Weights of a small GPT-style language model, trained from scratch on English Wikipedia.
Size: width 192, MLP 1152 GELU, 5.14M parameters.
Training: a variant of Muon for these matrices, 200M tokens, 6116 steps.
Each number is 500 + 40 x the weight over the matrix's rms, rounded and kept within 0 to 999. Layers, rows and columns count from 0. Numbers have three digits each.

# v: layer 3 attention value, 192x192, rms 0.0279, rows 56-63, columns 0-191
# o: layer 3 attention output (transposed), 192x192, rms 0.156, rows 56-63, columns 0-191
# q: layer 3 attention query, 192x192, rms 0.031, rows 64-91, columns 0-191
# k: layer 3 attention key, 192x192, rms 0.0296, rows 64-91, columns 0-191
v56:517539519522479489546465485497469475512475483497490523505476457508514489488530527495479483499522462481540510462497519511510477521528439497503473490508523490470477484540527485468516475508528473533494457485453503550497516510490507468507481502488514489508483499527520520474489525493494549467462473489496472474529512484520482508507464478536541485449486503497512517475501476481523500463494509525470496498502501512476506431545487502527465467485463507519505524478507546518477556541490521520469478483521500480493482489529477501532495515498497479440509515513521482491508494534498488509
o56:523497519488508536466471489502466510484531525547508501495480494536491527524482510506504468504498540508507455517541483499476503485447527507500507491472508464500502484492475459510516530525485505505503504550483549455462438500519525539488532508501532534444559519503476491506510481467494474508528498507514518522474479520491477468473474453505510520540484542513531528516485451567525525457500513465507512495465497516529484508477495493521518510520493505485483467495546473496468488480465507488489495501504490530570488522477486522501480523513551487491479524498445488511518502444516478481
v57:471489496496535523462470524529486502458485521494509493469489517506530493521495505503476509502496514464450480470483528499547542490496450501526478535516504510506536496542511459507518460558502477487515478529492492494532555496545518458511481492467483431530499474524475490469526464505489500558484442501511487515525480474510508532495498500471481495489578518530491533544486543545459504526485463526518506484495473460506461474462486525494502466531509507482509474494502450450511500510497506491511459506483514470463515490501503516544486499531449517504479511480509500461450437479521511507
o57:491507491494493527501565492477495522485508541513509541548479524472465467477466444503542492518511489515516484495542491513502468497497569516531472437521510486486513519460491487479507474488514490442483464480561560501498483486488511496469495514504512515496497466505545512516482500513495494504485534521485491500470501500516476496532481518524508530510485472476512508464494504474536485490471516511450473515520518492468543480529518487427497486508514541522523495496499490527513526490530491501512465464521476490560463511500500467441538509497495491476514473487517556516518511502513469514
v58:494497493488529482480486503479527465457490483521506505509490483473486506499513534485507493513501487475465523497473484523475539508477504534509480505480501494494530537503525492489486470510521442476487536496480480516542485535528517460518490469536494472480551492508522468540471478510483504472514519495503496496492504478506508515515542507534517498494524490506443528511527458474506520495545507485475504525525512521463472516493479509507516477510535557464501484503483504506479483532470502514551491501518463525505479470498491499504506496538480506501496472488513505511458525531516501518
o58:523481527507499503540495497513508473509497519475488510490453539499517509507494517456474472541481498499513522533480510498507503526517487460519514469492491480501469476533532499501503500481507479541520521532574512480501488505476462497465478501484522506521488519507461505501517464472505498539522498470514521495493504474506465506464519509511511508527491498516577477555490511534489497477507490471512513502454464508511476483489535501464487482463483458468513508536536499511492472485477491519470522477492532504518495528528514500495478505485493501522465508513487491517520506476475468534
v59:505521513516538474482527502505422486491505466511494465491456534522469478530511501494499505522437535548491468481506431485508533483531520514479493481533466496513488480470486492468499523495481529474489501467496490478476487492481500470510538512530485459516494480440525505511531432478491458493487494502467470512461464507522518449525490451522493522458497507529496499451510504461537536529570509562493487487480504504406506528508486526503508525503501507525491515507484529538515465451469511507502486463493523474503504455485480480497482532484527505528484496478542499487462496544470524516
o59:460488541494485511478480498514515464511545491528527499480497487488475507489468501474467515495504489463490516515461504480514483510487477511473532489513477475503488513504552493495517449482503481525516451504512513537531529486467504474491512519512511467501483484489469506461475514504436517502511464490481531473509510482522449545507509503506485532515495514498503440528531508527487524541476508496517461513531481518525523478539509476459505518504530463495503520501525485502529506536536459542475515473433465534464497549508534503508503497500475477502518530577508470539498513539473494505
v60:495486422509530480474493495475490493515505526523531521527539534518497543478464495469527509511460520530530539495491492492498487486456525520492488489507506501545499521521496517530462511521482489469453479471500519497511527462528457485446558496520494493512463467489488494520520476512500469514467497487505494487463526508517472500554515484522504526528482540487463474494506525543482528496492488500472498534512495505454458466499488515499521500504498480452530498491501540466499493480455500515527481493488449493557509474484507519514523490504487471464536467475507469467489559518470495523
o60:467468526506464507512523535498497493523527493488490491505512506496528466466519525475513496471511455491507485498489504497502500475519507489517497457507485495501514493513503478476508472486523464501526511502521483517525484557492463506501484535491496465500484516510494470500499473517468521529537505495511515505488496497484478544487513512483457459506484504510501500511537500503482481520489514509506495471495486476507540509512500514478502520506452491570512507518505505505529465474499510545540505509477516472489511460512486506513471512535478500524481465484509539496529510502506501500
v61:530480478524535477475505522513498514486493454465512509446471474495490513507470478546454526510445541515481498499479510504459503492506488491485463518512468547467527500522521503468539516509516473512500516482510505486523473536495526522501515503497490493505448513438558530497500503501470494505506521520506473493501478494469527521511518464550495497526516492471540437506486514485517516458471528462514511494498487494470497560484529469519502527489471494476536465485509509470481485449502549493469521510480513480498499520493519506490490519458519481519521523457499506452525510494507511535
o61:503514520484477496487481530475469490505516484527518501522469494457516511557478506522484454490537490511484474558514511480491473514555480508469475543511512458519485493474493496515498505455488481493475525489540529515474502474466531464505476521476510469501529471520464494504522524486539523489498508484463515485472528523509505496510529530489470507483491484468537528502482509504520528519529486473458483527471516485506539484541521465542484506482532494499474511509531489505563449513485466504513504503485509533477515504518513505497557484499481514485502509532499478497478493517462460494
v62:506524530492486520512521503516495482486493514506515493470492480533498503505476456484475474528536474508506579527470495492510534494526499488449484495503470556519485524528500472471458488454566528494448499498442496489491491492483497504496482470491516511520474470457576539481502485504479484476513534504484505522531511491492495483526502511516490514518504529442505529465465487497505479500509504503498504479504464491511502482468490510520498523510488500486519475492500557510537496510525494501473507496473506511521509463523493533489506493466488493545506538515516457521471505506487513526
o62:484497503506489506475502512488487479494497525508505466483492508440518495482477489511497530472481522472504481504482500524470478457476567561500451455488513481463462506488488477537537537569495483481495514495526548511513488524520529483502507527475484451525529520470466493478510489507476496485513491498493483528447508533546528497501479490492500506495515526494465481513520501480501518549502515522541473494520516514476501481520513477504503525548515509508507494482513493487501494505528505500534483485496514490480512497499521527523491498527502539460496489470464529504503463541469509471
v63:454530531504480499485481509461482548507490488493479485511503486482513509530472496556460506462490490487531522495473524533503491521525529492444482488528486542526465507509475511453515490519497470524485533506526509564463507500533474533527484517532532504518491515511515485497552521501453500522504467529494546515545500526556519511463447525478477497475444506522475512551464472499435469490480514534531539521490503459488491493528554462469518468545486496512461522487513498485491487531449490468511479524491526545447491523472479490538493478515473537490517461518472514490479458465497503522
o63:509481442478501498486507536488508487503506526496504487530540528502510484444470445502517482517498509511483545490528500487515470545488534538549495526483454456504498486516512483553549486481504518495520467464507532509530491484498525473513476517478454484509511489507505485498483491544509513500465545493507458548519504489500506480516542468497469509499506440480494534429502528459524476495473469490497532477529488501512493493490479501489480467509473503501505500515426497521475490491529473527514532475581525480521498488499511510506512489479510526491495539475488520484534522526510521491
q64:474435544543445517464553519485542491437496465516453481539544513498585507437493541479393442587447485560567548515548564417479474436384586590521434383560536553459547607488461588472546522426496523559500449534483443472523472611506461567414531499471517510347370455482433525485532502398400437438508427342464445505535421467507441525508479456556579522603501548463514474560499508412518532504446446517467542436479550596532542485505464377399426481458516544548507481547608546528442515490575477515439397417533520525557504454466458561566350523659615522542506471527461566564510595543562476535
k64:546514483470535419511482516565497501604515538479479528516489540521469518511488544507529535485493628445453446488484538563470495564503530513473555613461501458478474437517546506510431459434487477505503430485459554546490480507462492494540483440429521501527610564532504500491355517513510536520460518559539502474534477553508508543476550504547490477456485461498449534570540513438433523499487531512495617531436389423443376484473550504483460503414454459509497490506401498489526529509489486459462569533571505506396472505449552513561523517413562532528515482467527487492498504622465505494
q65:502395623473563500453472478514443548494473440504533494504469464467484445517487434499473505484468428496524506482459424500549539613450417457496538491487475510539485541491468416516534482553504442538441596505544470520503561388529460403482611552598434498527496522506504423565518515507539484473502575497549580479532530487477554433483486584440444530427527520507462546409502482590541463524631534505448356463477505484485535540567506577658642531570524474409493547486452536489573465521447431519536564530466529533479459465503465467502590504529471440498548540517525460493559410362434449565
k65:396514419534494597521480541495574445487447478510474508506478582550467545458473598489553452497513503515518563558522475530493526472526539491478438380446459521531480477518486507460505522549534529420519559524511515412458493490457479485529459489454480516514513398542502470399581447448441577484479462528515473457463484502471424557530439515524548496504521466428521395561505480479470432493463554597568471520566565538473569519462488506429469541476472509528503475496537517514452444548506546523542460472397498476590561562462515512464477524499460501500469564497528481502449514454495583477
q66:500500464463454506473540515573459479543498514495576497485420439595495528470564536472572459473517420514583531466531579519462503505517472506500486312452496420513539514506380451566428530532387523504461474458479519504459501552528511507554504512506533487506546427499495448555630479557424514513509495453461478552456478483515477521547514501510500583529475465569485515452447483436538476558503504474492475491614562475502626517498491550517486523567439512526429475463613539520530476532458479578536525486502543427530552429428545540489451498462445461487507522523399579527513458517485465542
k66:463542532576468501498520526390504475459541469490477506477540519410559496489434479511476515501452501494386501474516468472489465509517527493508451527594491516426491564472556525449564471424607462514525545556496519500564538510506493517470526507512488510446449478456474509468419449445457499461471494499539471461529482501462494497488444491517535488497543567470514529594590497508442527502460557456531470545448468503453424505565547505434512563443495448535565508481443496503419499464560544447447417433504469573544476495549498476559447493589536578492424484522545484525508447491538552501
q67:499473455571443418447504565500495532443573542468487464475515456534455518477447459537557531547469528473481539534497557523440412448489561524461511562488509525484505544560559610582495468509557452534516483532439496426594445546565476490472496455526581470409512490461549526526405519535508508519492452560514454439532481568513475502545529520474512480504569453538497464538509537419468447475517481524446497542491431482510462510452422523433453433437487525522517513569534455520375500482527449525504479483514478521424469461507538474585456497486523518514489482508556512487490483541522511532
k67:584490506470525520459545475488486440549437493538506518571477500496506493521503536432485494473526508508499517510492474404585548487495474473534512523524464567537462474458456520476528476388523491453511479453512475539464531464457504505518476492478480501520475564497455547523512494479522522463491515478469546538479516405435497476502507455504442431481490505445543519454548475599551570534495504458552619459439522515503460475496502499524528501524478563462414565455473504444568486504488511526519461499514480495572440503499522500460522460524540544490526537467503532491489440533531479512
q68:510453491497531585498500522498418465498440565467431470453510538492532457521497499507608516507553458501497461484515470566537511484490503544504429459478469558502456417546476516561524493566473458382508559455593492480488513413466506443447432548516456563596523467544530440468504478429525490511594497500578444521439523489464552489515490567520532551496554442399499468394536400598518470581537535538537342519621577428419576550498568614554572503521505444432512478415502538487451451544438527486575591570455451512577532538534538456469515463554424496438462478471536441532468472418411577491
k68:511539551552460542493514539445532525497472547542549534497495467502451513403490552516470507480497423474523503470463430451429495483511485491573509417518541468550518510463509446495414470552459482580576503562470537487479493618546480543610508425452485452496482462487500493535567458560451514440429496534412483537533497494500506519478465498562455469468409541594520460547511619496467460443486455522406493498516528545575533506520467477496478502534487559572488531526448518498520419497538533534453336453438539504460467478459437517540528524461479436572537562545446538504546467481475468469
q69:505467483400475500497498441549539428486574497459457469472522506458561540524475523534462515475493491471474442517498479482569435441541558553494552504532460569431347506473490583502507499452487457521498474473547468485563450485492463547489530402509532527540524557542514478446510578502527490515459470518532427513558527495514505525525590502453508512450454524530509528540469535512510496507464509479503587495475527363506455457500531510527553478479484503563547442480403460499502542499434490465481558495481542456450519474528464503519509524531509485512506500469551530473527457483500540489
k69:496519535568469522507527546442498515487424511482506463561494475545483443516462486441606476513552478509486479482487503509477537558465498452520475601453506491515588501570508493516520457523485514452483546509469577594425509497498561458556493565476506493523463483509500603487466444493485569535515534498448547460463530501523488489509408512486484497577536476474526511463548517473496531481506451575542432469523508532476444531493526542483479561511509469421482606573562488444480480537523430521486460552508507508493505459513539498494542416468512472470514500582449484543454508516512460500
q70:463575547478462513446549506437449503556477499582502502550518454490551482458507475472509474554483540537406523486494545456550463481482570468544484427442491504490507553539536451491529440496475424546537386482500588524482570524514457532544496504488505494539494469480439444497478489406453478472563545641463461520545476464508450477480522472442474531613482562480518493534456465538470542574424535492475576529539488509500488541475502401422434437507438508486492556525534493481521563552534482494519542467512487511461393428568514527509426520525491497450484481506549534530494480507532425526
k70:485502461512450441568529474534533469486510530407494542477501524577491486494420475478493514455518444462562470471533461514456483550546486517516501562545529481570449533488456525577479526406485530452474582505495404485516421534492486473478492528492539515467518504470580560484488465625486426538448463417520438502540510534506529482535482470500511512465499446498441466447593555430513465495484443516562544485474531464498469464496493518509525489477504527553519500541404456497508492484537516542497451512527546570492605524454509520458522466571572484547508521493478494496532426546458605484
q71:569428493492573490481520501601487530525523548459467591551515420488628494622405427546429495463538467490467426474519429596520443512525387470452601667553519425510493507503445515426472552457515499516538458462483549618466510396452456398454495502461452496520560578453559478457476571522517486577494489455523489500576513489521457366519527535411481464496544490485523435460500524515540498444544460563482575507489463520498466451497494518499464454512551498474483520527426476459435617477495519512510505586516503562442486503518568492568555459531494466537473467528512415569538475472472488487
k71:464530493513458457523477501425478473500489464535483411375504587524454436493521569447571532489477514492478430492423475506494517506540525485521473495452430566552499462494513459519485523541480459437452554517574476448542503437452560509544576472515504477531489448555504472512468497503608496485535548519536510498468532454562504521532511520565500534463508468518472553494469463547509547511498476458512419528508503469489536592547484516572575535556483497487513536477434516526565412542528525447441522504430491434557495489488440482474603494430471468507563504454539495470502541469423543533
q72:572408475491524458544407497472446488567549446465491500473447406519515504569555524523508599491497488582433483507478448435494500410525537457542551600472499518513398512582520523419513529468519481533520520485513430490561491499464543444515546429464535504496538581494567410471423564461532476518579485519558547462497502435532531420487499525459515511443556546467460511498481539568539505504457431529504601502432481538398488541462554429523541485458447662472498504492513551420453513439491464556471532531527469521509468506622485512462480511510492473484504494468464496491358512524452513524
k72:515530489528454474499520472557501504459399507530510468484559576485525498530500476506538382517489493490565516503536531594446581583514435520423505507516520449489495418507518474466521483537503516452532478486447542467473497432536428502470467484504475532504395459474424536512549501501589461447439500477495519544499513480481502533529523504549539502493462417479532510482562479446463495477545539476499413466515471512526460475546454562559401534545490380502477469465444419499556478547511528442483461528515478505553476460413522490577561518511482467544515511504528448497553535463470507485
q73:535534571443509434556452483452489463419530574412489440453481519488541418581484609466480513395477480495511499538510496504518460405531459486475550676512490500456533540564490478457511551501534474409554482403564516512490441421466574538547518540524537486552415496488453521481422598507608489599500475465487503545543555524427495439512490522507512507514491441417410441522503515490448516482499483585511529513428403495524421478527500490571455528491543498535526557534528538464508566530470531480461470541534511496446458587504465459543631526508464482494479489502574478503492450496400530527
k73:512489439501530551511434528534484494559467386548554573562517451552488573529516495531426498499496529524497472482476516497459526530505400462463571437462486493565502417411518539452491522551475556540471472604507471482514502451524456451461523481496460494481561482474461481513482486526555543461545551559498514393449554491550516494498505536503569500486501514551484588490514480570538487500581505434469445501540540512430561542489546537513496519494535466467467479433486507586436523448537516531531519525449502497579457495512518529527511491433462468556498493560493433458476507442514464467
q74:547409524502441543497508486483425594456509545553563531468476499486532508452477528573415522460410489532481507496568550471484493524514560543545495450603588459452508526472455492484411478478458532470570413495419576421545388600561531524534606521561514432398492538408467499568465520456425433499548468552535501492422507510488424591490555398650440538645463508510501520575407572413509524479429515493527552414508454447438484571452450437382434525463479545502443434533558486554440567474543413512429420394606462437501491450499466481557405570501603601443485507495468588473487593640612510572
k74:558466367522493405510501532531573462518527504460434505577543460500459500524489454488459409553531592521507509505502553503427477515499523475455561584470483517517574501544596590424504545408522504527513398580516366538472537451450518538417419514483513569516511515529503502487417491540560529460580554478509485491602452503586540473475433506462596449391464510473474473521519447436451513456508515457515601589426479548570441428535438490498453456486569475560532507484467585511491566512512564501483560496546488507467414527483545521548527467491515427511496414434549512502477523496472461508
q75:534495468479615597575390489522516533480462453463543458533515509538544510548547536467540524504518474482449505526487453487512472416504397496458488488527475562543523487541471508506495523579500452477555551523482513435493558439522488489514525563478431465518578516562556460477579440481510437404506450547456444517563498531507552443479496506419418457437529495489532501441488489471493488507525507437497393451547472559496460521508514520573556527476527481447549567504514486497552450458464583522569470546427448519506475491478534519485571520541462428456535551461466490505525473511500568464
k75:444524529527391476469625526492449491531479524538486566478504481465446524427461508558492498468455463456562527486497517495479579520421539486489493483489544460489486524415436422525476473490527551486435536522459453528524489509507426504470505491523542523512466477466486504501462469507505551536541542458511589518460512495492455572531514464532518537525525472523493468546526505542518479531432512614518499415463611495513584509511490475501467526515483538531468392464515507458448516499505501481454463513540554452543522560486494493512440534480496507512512526528514512523440506455479469512
q76:553437532460573444470425436472477498506542485475465486517507550500554561510474573479474527639521467482480505544517507608538572514495500446509480645506470474466509507477526521561445529440532484524510480499517483489455510461518527438545479483487485497521549473465512585452472513464563521561446560441487500484466549537467463488493491495435512523509507511486538534480483453457510565439469507503575611520493417472502477498483525417537558465488501486481505450529453529425491501543587395525443584501506479523392500484584461491454495491513475545447502515487459512502455474524493565471
k76:516585460485474542527613455480484473486480431445488511465473457511460413547527465507494466457466556514515493460500437356483452484490467544510537503487498535538489492538522484465549528526441468514557552481539523541496498492529517506456509549519546432484520555476558428547542495562485448526508475535564487506563498490461476448485487456517490520512567513524358504493449530546539417501509451498447475534493502506494471436484470534511430504487508517464507536471487451510451523527461556467554479528509548527569518521449525499545636481483506441554476480538539437524527496521544476540
q77:524505410457534523530467451553471535506491463483412459550544466540507615570431533501460461487489540520481457520479417569553522444533498467462432522499423452568563503449538454498486433497519501540515460521526525570543495435517568408473522469566495446500436519529545530442467527477570569590455474508483511513508626504536548510478523522475499510473518508481483491421527480535514487519523481429479442572489541464517514472539566416497479541560472530515516539488451461483535468470523475528536573490452448492560428506568421454548576503437465511528470510461417449456464495438448412537
k77:453489514557484464488455528460499471506475542478496545415504517463474399448535472517485524508540515484518559552555597435487487504489475542501564457507521536443480473512510445470538547557481520482473517481480451491454524514404491542463497507459535501550536454478488456498585538511505472425553522488481529439464419478523511505528479526476494462522524442537466467529496550541429578530486538546507441461479434482448500505515506606578540521469506443450470474522529493557473498461455519499488458561530599501514563524411519516455471498539456498477436471514525534489561547511477539464
q78:486567546482482624553464525519471491410478430497523563523472530457409521459496453618488461541467515483564563490489530493531482501578557600498477311453535597461592485563478461427495442635485469572517546536479495489489515567532584483516548416492473558465485459499495467597544467416417476406529470443478518504455432514451429481472506425518571506500464514546468546504513452504514457513524614490472427446511550540479641475540541490417510496484483534582524431445581450525446453515580518502523481445484499433469464489515487491538413471506500471498532439424466547591498528426534468489
k78:528426474477486490497521424527519540524588446553479491560473558572505515450518540413493504543474594539453490513578548522436461563388513515489477465524501409478437509455541520474509499425516537494486342527500484520468487527470444471472434536476579479493494490483481487479485517521472484489480498477492529520498485479540533605508494553526509500523513476507499535568452564432444583568405479480574569532488458434499430521495449523502411517496526564515511512533539536540502463451494474458499445466505530496585519484446509498525488536529492542501478513559488510461516521550521486518
q79:513543527537472482447487469569478524601601450528489547539465417452491533517484407533443510583522515465542524425531549427531568499434562556431505475495550526456495554529556536434454478410544555526560422496479508483426461542454473572525562473444500526434470554506512592499427481520456408521480523489504524511585489476518448465515470485585594532536502538412501537513496495439471487477521498530446581578487466413478408505413498574423425495470463489562489466507506574513469561522574470513518516475574422546564441578509613487476465499513608555485472403515419628515503502529586453510
k79:546443509533495449457549508522500492404496610491493517448526628497566414522455560465527511493492494535450440539519452606458459503550509476573553614458496533524506496492490545538534517489381471535525432501571410497560520472524493450452493471557534521551538500481489463482446571451562587469490439508484504423463494511510514546515495466511437411452572453540521489486489541455544548497507466478510535494481454586481506409546534425517465481485509552467529513521490481501549464493426507451496486544520496487437493458491377523509518543456493504502517527451515380502490519516471529533
q80:470555594525487637497458535433404546430435566503506512382540465529483506449479466499551460431492526579564512518544491500519561525482498534500439322436548418444486517442479389441491466655518473481473601520494482465582498524477544491476437559501460526542572515541491459565590412497458408498467455511520456488531418542572570513526420442494496436513518468523572438523510464500443550531530589495487403465551559527629708497429505575526479531486487560528573446466492516503491515468455547501508498430473515510601492524447507499408438534535387471569484499568525513463545503434468472492
k80:458504477565468472470559482533489474557545468472511507585507502510553543432570504523426526503537511456482415481487541532490500482537584482557491450611501499547548509554510524504527504494470499572478401527512503521482493536541491544518555484437517446421468451460462472490462504516398545465588491459432538491472528506488399512538574454589521528481443506526466505470500484472441459537432545477510466486509511488476454536588492472398497480546474458549399501538524533551582495533550520499527479541427509429470580472475512482592494484463516516431527494427464503534549497521566514490
q81:515536500511511458485555553607547426459484468521521533550456521495529586413505553453420454522447559504488509507543537504469515511505494452492538526530557539459597442599537488529501589476493482508467468559438483527570383603427503487452533499458564449504531535525532533509443531425499508461551512552573470522455466539528449464501492524509531528510456467494409528535420489413552595548458483461468603489428491479494412505490526501471448495515505516503463548465520493439455486422441416451482472452552480503472456512503568544488456586545596506485443438535521517464507489547601547539
k81:527407529453430495544398460443477556530557500492542447502464537476507421637519514588493529514501507595483475481522494567481523513519474513461573569485451484494448530436559557435512471498556522500520473431527448464460592451523468496520523471543490495475440521515473493555521535562568509507474542450481511473504525444436514530516504486536504436507525530505578456565579518494477411472496490465600513515496462482477478501465449441504519506432515495570526456519516529525484603561582576514480494589515500501534482484521519387560513475501550487470522478467505478501531524525454490428
q82:537521496481578395535496509516472510434563458499451479555511537539487551575477468489565481509546558427437482440439523477475435491560495512457529510497516518526574509443406613524538461401545426471605507508483472496474460465464488572547501503492581471536430509472510489558463537499553526545576511562590472468489499539467527531530521498495439460524503532529483532526528495484505532552562436508480584417490447486502457528467453516514417500483425493552521484478530514518509490550565446557448560497496569553444406563506469499463560563575570566479548512493514522459492509509449464501
k82:493501506524450535469517492525496436572483552503564455481535471520583491540542544428436515522504472545546534577537488424574498490480479454522530624461475481511469477527590487507535565515553533539419560509456510537469522531540456454458540499546435507510550534537477499408514499488513468459462486507381479559496525443507480478483445485497529520458535508468517513492519548493547459511466520519547548537463516491515508455504556559504598455527544540487501535523518545566436452439417487477535505545518494500557527500554497485584476461502446493477508471532419476522497403457486491541
q83:513528537523497499557518462489486640446443625412501516540478494470430494401504545564458440562468496491521485490558583483508454504460564528575394413458572523492536509577497522483506486428511580514495467576451529511506434628512508547418499441440534495425502482455421438541526379529351490437423456414480516554507444557467555613462490501543502454556402492594485554533485437433465506595506527467489451481483533546528471435497466531469390525414399575656445435489512516464483511452556445476516443457553419483525565489513564515525339491575541570466545567614493625486597495555534501545
k83:544469483535429468424589554501531398535615427601543490547485536524561515493476481474506548493466483552498543483500509464515525541487493510496562549571465486426556561496478516531490518488470437494521451526540499452466516479458463521571531531509501507457531561505552523501447589453579509497572563572473429435463448484481440413539470427548515533509536533395495534558500525446504490505426484522483626492448436464478465570431487458421479417494542501473546500565532466452497557543514486507439498500527534488437426442484519539483516537466544503515460405406474441542481546589590530495
q84:575438500536448473533564501471479522472498473494450454533506519554466495523471573392441593489497536578516567485576540489492452527474569463510561599486462491388546620535566557468534533410484483540530422587504508480513431556444510511454504503504536378404510478464499532567428566462440549480500532486545542509587502476470482522429487498501486442450516484474524532560504449481490500527434509489471615476438456524490418525421450461431393525483495491515525443485484488483460529467517495414484444498673476497485490472496600569582454486552623550533559507505501608500486522608580518515
k84:509450484436513445437513473517547504522541455479466485497439522469514527556507511551526397507459551530499494503507471517458500497521487561523532537489534531576487446461408503524514530469493512496537471389510490496492490404548495524543492486538496560550492575502484482464480544532595479500540486520512534475444537481460543426580562522529546524518510478551471484512492616494533477463573532515521555557431462538483472529534475478524562435427496501494434579535546480489516483517538437571457534562453536521461446553516432455529549473522514491510453436480494407493487531484540539481
q85:409544547532468584491460524484455499476447504465442500521441453447463537540493450573546476536575502481566537472460425574448433432541477433434450312482509494534451547508419416511469494599538562558449576517506495554542558441475518511516437481515451470517513438551462461528621421499460515556517552565391551542428503495512558494522540500528571493514439468563521460506557450630475530539499545446442335414648563539488623494557536595591572593496542422456433445462530537515599444528451468494557440620406530530534605535493390459445511541423459442510480540511516434478506494385473576453
k85:496525514528492569475501451543442572474480549483577484437519578519444535423478535476529530501432430481566487525499583394623581552466563591521445444484480505539566468501514486503553456470467508477490526448536512376460488567522491465457532532488430548509521481473474470525490473481443498414498439425534473489528462483487469559551463505461442508497537596487534510528498450462495488481496447534528470519475556480537564518457522525393489473512437560547527534519513468522544463494490473516538508373438528488510533457429554529500395498547439593490483512534508603474521482508544381546
q86:525566512507496531564516501526578478519486555471562516446470496481423529430493502499450525517529526524454444479507521529453407585474493552512480481557498424491522494433515509520508532525447482509474461499522469525494557524509521512479569415515428457478526549479490465566529577532504469476500520489441505408519459513513499500566473462432544513461512549524450566558454516505513557501450477513525536457506505493565417549471453489444393538447494535551563445546564548516498541566451471530460541464497476501459502562497528453517395508499604486487588426495498514498480533533549446526
k86:508425464444527434484451456494471534475580501511487500566509497498558433541478506472524464463509476456525508443508505447553609417489560458513581586433492507477563568525571509488509547495586528517502485510454459519510422465554533481512505546523550516462504508455511515417447444440520536539533527456541468545501516441433512517511533508551432447523516469516540464548486459443496477542463504487533476506481461460396543476545518512517500411507506439485494566443410512481458477479578531438470482476543501458539480469502538536543564484525500488490443529501511484475532546534483550488
q87:408474470562505577502462461524419493489545478515497451558458446491508457488438522486521539420469483444574419518470458553579493508522466466572493389496484472544483438460499430507497431548499518435515508466536600457523544497405437519499512525419540449579537444461561534499508501482526413455488526444519466486473533483503495513529537536473507535457521459528496407443592485562424476493583531522496407470574470521459564495530583494459548513514615531445504462510501526577580399501512528551477541495503531486546536574510558488503516466532532482420482546538488548466477482417493526520
k87:561530563474534476499549472433547478546473551484498507436451525491474520464464433547466433537525473555476534513495526477462544448489565505486450455546575501516465526552551536565480474522470489526528534596499401482487506500514549486511535448608481565438504518513474495428507458548462586495501558508422521499527369484460490536508506457547486491495473546503517546481452505482493509573483513530472473530487550504575493493481444559535475485507414492568500567487532509465430529523477491492553497511425491491539465445468443521423453524473425510572509472495556427540516520565500496513
q88:561522512519498462548468500468519430529491486467442543427472568461479421589425519504495470465442542613507442529432530418533485524519551459494551641432519557526545542540520530528463501463581498557519488496469512455499454470445477448461473489465490365493550532476522560389502570492591475497469479525554523574501535484446512452545523515513445510494509532478488491547466519487543522468520484506505518577526426529480483556488518544437559527524513453533465516528455524564477490530553473477487529567490438491419489491445499550505516507533579468516494547476428526452439416526495453538
k88:478489454462536462450485451529495552498466464561501449492499442536517544466538468488522552500564482465537509494578439564472562479449447493476508499531498462512463460529480484488470490563421524452490532453560493502503509499494521509559531534487526553456453498544489488567474441583481496470576458492517369447592506510528526503451475484493503514444532469495519471433505465539386421511543553547540511472430536498588474456508524430569463456490518542435520538515513475444544526471484495531506473460507504488551456499502488526527566501429432461377487452496542462532551571480460579470
q89:502565437456524452496524495474550460542468470524483478438492482499577467543478493460525489476452443475483546483527481536547494518505499491440441637572542567530430399525524474557542497489465466501503569538556499510535559462498522495508554524469547428529433483530520486459560522551521584529437598521553517499539529437499524354465504493410508450477539470510454405487478607613511461520558459538501497456540461374440474495543502474541473524497487487494495500532481470525464580496512504594554520540453498583488460438521459505552631465471472495503558571516505462481505526519390580398
k89:494452502533548555512442514516488487501478503477460528470507471491474523439510473498531543476538520525542428525411479495504497479490440434523506457428478376489531512474483449440525527566552509497517510454457550566474509482519450486527446505505457521514557472558578515558486446454568453507550436436512499477522469492474541602507532484520489547482480497515514571477514467476532497518464462526536417570500516581509509524447512495504568485582485544463508491499484495395527454535482545489485531507518557510573524535499510455460463531498516499467441476503483559543489414451537513579
q90:475497524527461537559432546494544549567482489548560491490553462473495574463491536558504478473498505489523485430535563514559492514538490569465528440499489464460482464525471487377480532538485515451442527452496441497475529488455510522515485500471463516477484496527496481465557510482441505421567485548514501512516546479454496583509488426507571514496528468548463503459574458467560471481619511453517426491563506530582643523541468511479470533528507497576503435447511620510510502550491527458522489492537506468494533534538475516475526454500447467522445590578482459508476470438526503500
k90:504535488433509509468499445528480443447569504440458484526481534514488465525501528454506529527457496556490547484523501567410496521460510487502452453493504515550549578456528488521527473534484528546528418552514493520481460523513486546485553430507518461521515498465453470564487476481522458534428491530473523487474415451546562512447491511476433511555499515506509588608440454524458526507443543578505481459466490522450466492517537534537517539430568548449484542461493448568464463523535493549454464512447466409566479454504564545496428535523510550476502395443530476498547543496483448511
q91:470503434458582439488498485396505506485545470524517473493492519450596517527561529473531435569520522458482453537483448496489522524564538449482570652414521498461473442516509536469508593488476453538602492448556514539573549455515458531516499480593513405517494468511560519410480574486537498518501491524463511515575544446520513487511480501528509475517474398558538544552481459560543473536524462472549535524443460502519429427480416490512492421463458511443516449552492441442498486435505448583450544493547478517550442555491561513569522493493553471550496511526509504573499489504509482442
k91:545487579525455557437425485571471479565530482521446490475528494487475458571437518506414485386521607521538468491503493530482505543455416568462509505543478507512517513504521431562512480530516535517409452538494492529502477469436515454501487536487565573542539574476520382526498448510580476515460473462491483555420493561466504501488554496477551494493487564433548519436532447560478550486436545505494485465540558512482488491523549449497566514512492454510551549521481597498509500566506561500563474582502481492464527464505449476477576523531491500418492481526453472456488564434483511469